Part of a small language model's weights: no biases in attention or MLP, 360M tokens.
Each number is 128 + 32 x the weight over its row's rms, rounded and kept within 0 to 255. Layers, rows and columns count from 0. Numbers have three digits each. The size before them is the row's rms in percent of the matrix's.

# up: layer 3 MLP up, 512x256, rms 0.0429, rows 344-357, columns 64-127
# down: layer 3 MLP down (transposed), 512x256, rms 0.0429, rows 344-356, columns 64-127
# gate: layer 3 MLP gate, 512x256, rms 0.0428, rows 345-357, columns 64-127
up344 092:077133105122175186145141083103137157135115072180143092082199069114115115132077103193139154120124104148108146099140145184115173140110129106091150107132120142098156053119098137125122140131085116
down344 097:088159098073084140119129081098145119130162135159101163126173135139126118095106131153165138060114107171157137115088138141119046114162099077112151097164091197135145162102087108100128068109095203
gate345 094:119166127172054124231151115108130137142117123162153133163110089153112125140122143189141131149154107155156115075112085084138120118096181115113079163131160106169116139153101132110030128113129088
up345 095:077172153117118169114180051130122148093142142176237140096153042130063101087143132116099128098099169119132112116141117111152142103145086142087165122102134164112145114178155156139170154131199122
down345 098:142088095208116115142158128155127218129113163113074098101151119173123159162102154122121143174111164148143097164127076124157147092158120120120168055139159180150211155140127187081104078140158152
gate346 104:113099062102120118138132135140081171134116138140152224128066097196106108135167136158115166137130144103146128092090118103131123135099143075156137177113144126109105077143137117116122114124170172
up346 103:091147110109141128154119201080073069060137146201065089116167059111138157085090105126156146178107080079125099125120186154085114140138112133064062113133131119123080131146164074108139159080099151
down346 101:116116119057105131073120114118115157148114147113151148151129146098126084124134143154122111072162119130121176166132096145130139107118144122101161159148136096132121043111136162091084119191108145
gate347 100:139139106131219107099103169157120196149093119086191093140135153161060126117091100086149151129083097138095119121167094112095178120155165121128163140190101138158145161115160116143127162167156091
up347 107:162050162148065152144151098152120117116170087162106111101119091165112132175149098164104127128084135113164147079144121117193121172128132092155076145136114110080118144043148140114118155126151148
down347 105:162074086100088120171167158113088111124105123193164094170114123152096082075115113147095101109068111131141097143166097204103158093165149101175124153184182133140159168105147107173152133185104144
gate348 099:077138106148183168100141121150136085049095163124170126138118153118167073093101141174137101185136093155121169145108137111168095125147134157148069107135123105119163149150154132074151099144111122
up348 097:137206091082159155075163103149198132114076124141135103109100096100121112061154115182112112109121118114187144138120068127068117136174171133146111128151127104154153120101093173114130119118121144
down348 098:157128108125126132077077125171112194111071168136147150125195167097147141118146144121172063169086120146134118038162131128118198150119099155108136124122083137151143150160123109113129148128097129
gate349 100:063085161034132112108121073092134144110113154171144132139148064147096151123146109066099137081106132161105105100128111143132164193169117131131122116105120149099147156197123140126148122160122155
up349 101:081126133150109155135147148130122142065108092104159195119173133107132126185100101118119065104131116131207102174112158143132105189105055128166115171162097093143135080154114160095126072168142177
down349 100:098224096119157129190183131123171138120142104099124104170071139050109132131130075132137160142096182083121117093185116112153137108088097170143067130108147170139093113129044140177092103079091098
gate350 097:166136142120099074101164102126124146094085060093161067125140176099192182084119109168101060108143147113103148073184154130130124159155179130086160127063148112072133125099112110101109117093160189
up350 104:104151071100101090117138105145163160112133140167149174071068098142151177193126087098178143163138098156062092132144108129113171011158148104092147129110134137130172126142116151135100179148172126
down350 105:093179136196177086125129058142160124121120088115128203146091145133135096130129154117125165164154081110172150146095119126057138114127135093133097118154156155159140088104137112132122186131174172
gate351 098:131152176159174177121093158136096132085158127134150139160185124062139160139128069122143147140134191123144114126156183192061108102151129100123125158154130136148149122051157123183137122121109104
up351 102:123081073129083157094122131164137143096170186093130122137158081083116149157121128088148088131130159125117115085121094151153116147118072091158131164121125102098129131106169084060067130143139180
down351 106:057132126103144164166140101127175180118160171136136137154128107117142067136095154083125097162125115067110140141099114083160170092134114201137120112092178170157113093155137097150126144133113150
gate352 101:144144131106172154147080082064170090180169125088069142104116122111084102181082124103167131132171096093101105076121085157195107077206138133126086099143137139129121091146119174097124155106080165
up352 102:198146144128066120107113116095126143108198188135137173125128070132115113147145116043116069073088105138076100103153123105131161114188136166156151064125077144143153131140128083113116117149083127
down352 101:113069114071148152107161154087095116147178099119138123128159110105117159123139137126163189188199134124159086154094131159067111161133113098154090141135130133139074127140132076133127112123143130
gate353 101:113140115110138163155142088098112116055130133132097150201177107145087153157136126145202144156135171173106068118147132085123120135181054122146070131110119190095141134186143118073165171149064100
up353 101:112107106175146097114095110120136094047099160122125165068102140125119083147111121154099135113132111164135119170150104167104180140191113125139077098105133146197154117205160161123157105129066142
down353 099:156176135161150126082103092132087112154104087078099169086101107116128173142076147144132137132101164073151123137087153096101122128150095036127147123096105151157158091190128121134195109125132111
gate354 100:115126123120131114147155158174053092150089158157135190116121166114079114122078118083168116106121099110149141082133092106112086187119149116106164079119136155095104135159111137161106086187111078
up354 098:118142102126084138128105167128147178157100166108138151128150094146119184081201114143177089135135111130122153162111128132095120171134204180107155024144078131128124107177196112116133148087106089
down354 101:081141175149136193149119163121128131149168100139102122071145099104123124103080134090085163087101143131102093117135166125140175158127123092192061126170113138071136122043154160138132136154153164
gate355 097:122127179165153113154152154156155053085144163068134147134102155148079137116103105184144154113116142216063122143102118062135153113084179140137161082112100156122100125147162156118149200116145097
up355 099:106056112089109162151120080112150139104165153102110158119142124130111103132091112116097136086197139182092167134139054130157103076149150098150121113128087178127139164159106078104119121098114143
down355 097:078064206138100122117148103181152169148163137112169133154151130126131145112141110120140139138103130156151150137146132111180128135088051109104141091064170115143136088088109075141125121131103137
gate356 101:177157076115147097117157114108143101065163145119157190114151136122093151151149189122160120138177154142091129149140125111172185101107087129162126167138130154096147183131160148163136158138180149
up356 103:152155104107068143163059114091123161132119150100191112019150102118145145066114130085157081141076156135204150092124102152101078133136136133105059131109084136099125111184176109148174152097152132
down356 103:128067175111172049104121153028143146127130096143158086150097089107126164094121129173138146099131138109151172102125155133132053128182115153127134129163076130145152125054132068122156129122098112
gate357 100:151138097101116136182069125154146140091158074131174141147142143080139140087118139083091106146080171174086091113144148129083098141108108137138136073071130132071104154129075125124079062131133145
up357 099:094109128084128130163146148145127190098129208086122099143133150151087142158167075081138094071158123130099120131097106116174101117144176135149136143158115068141145120150138108122177184116063093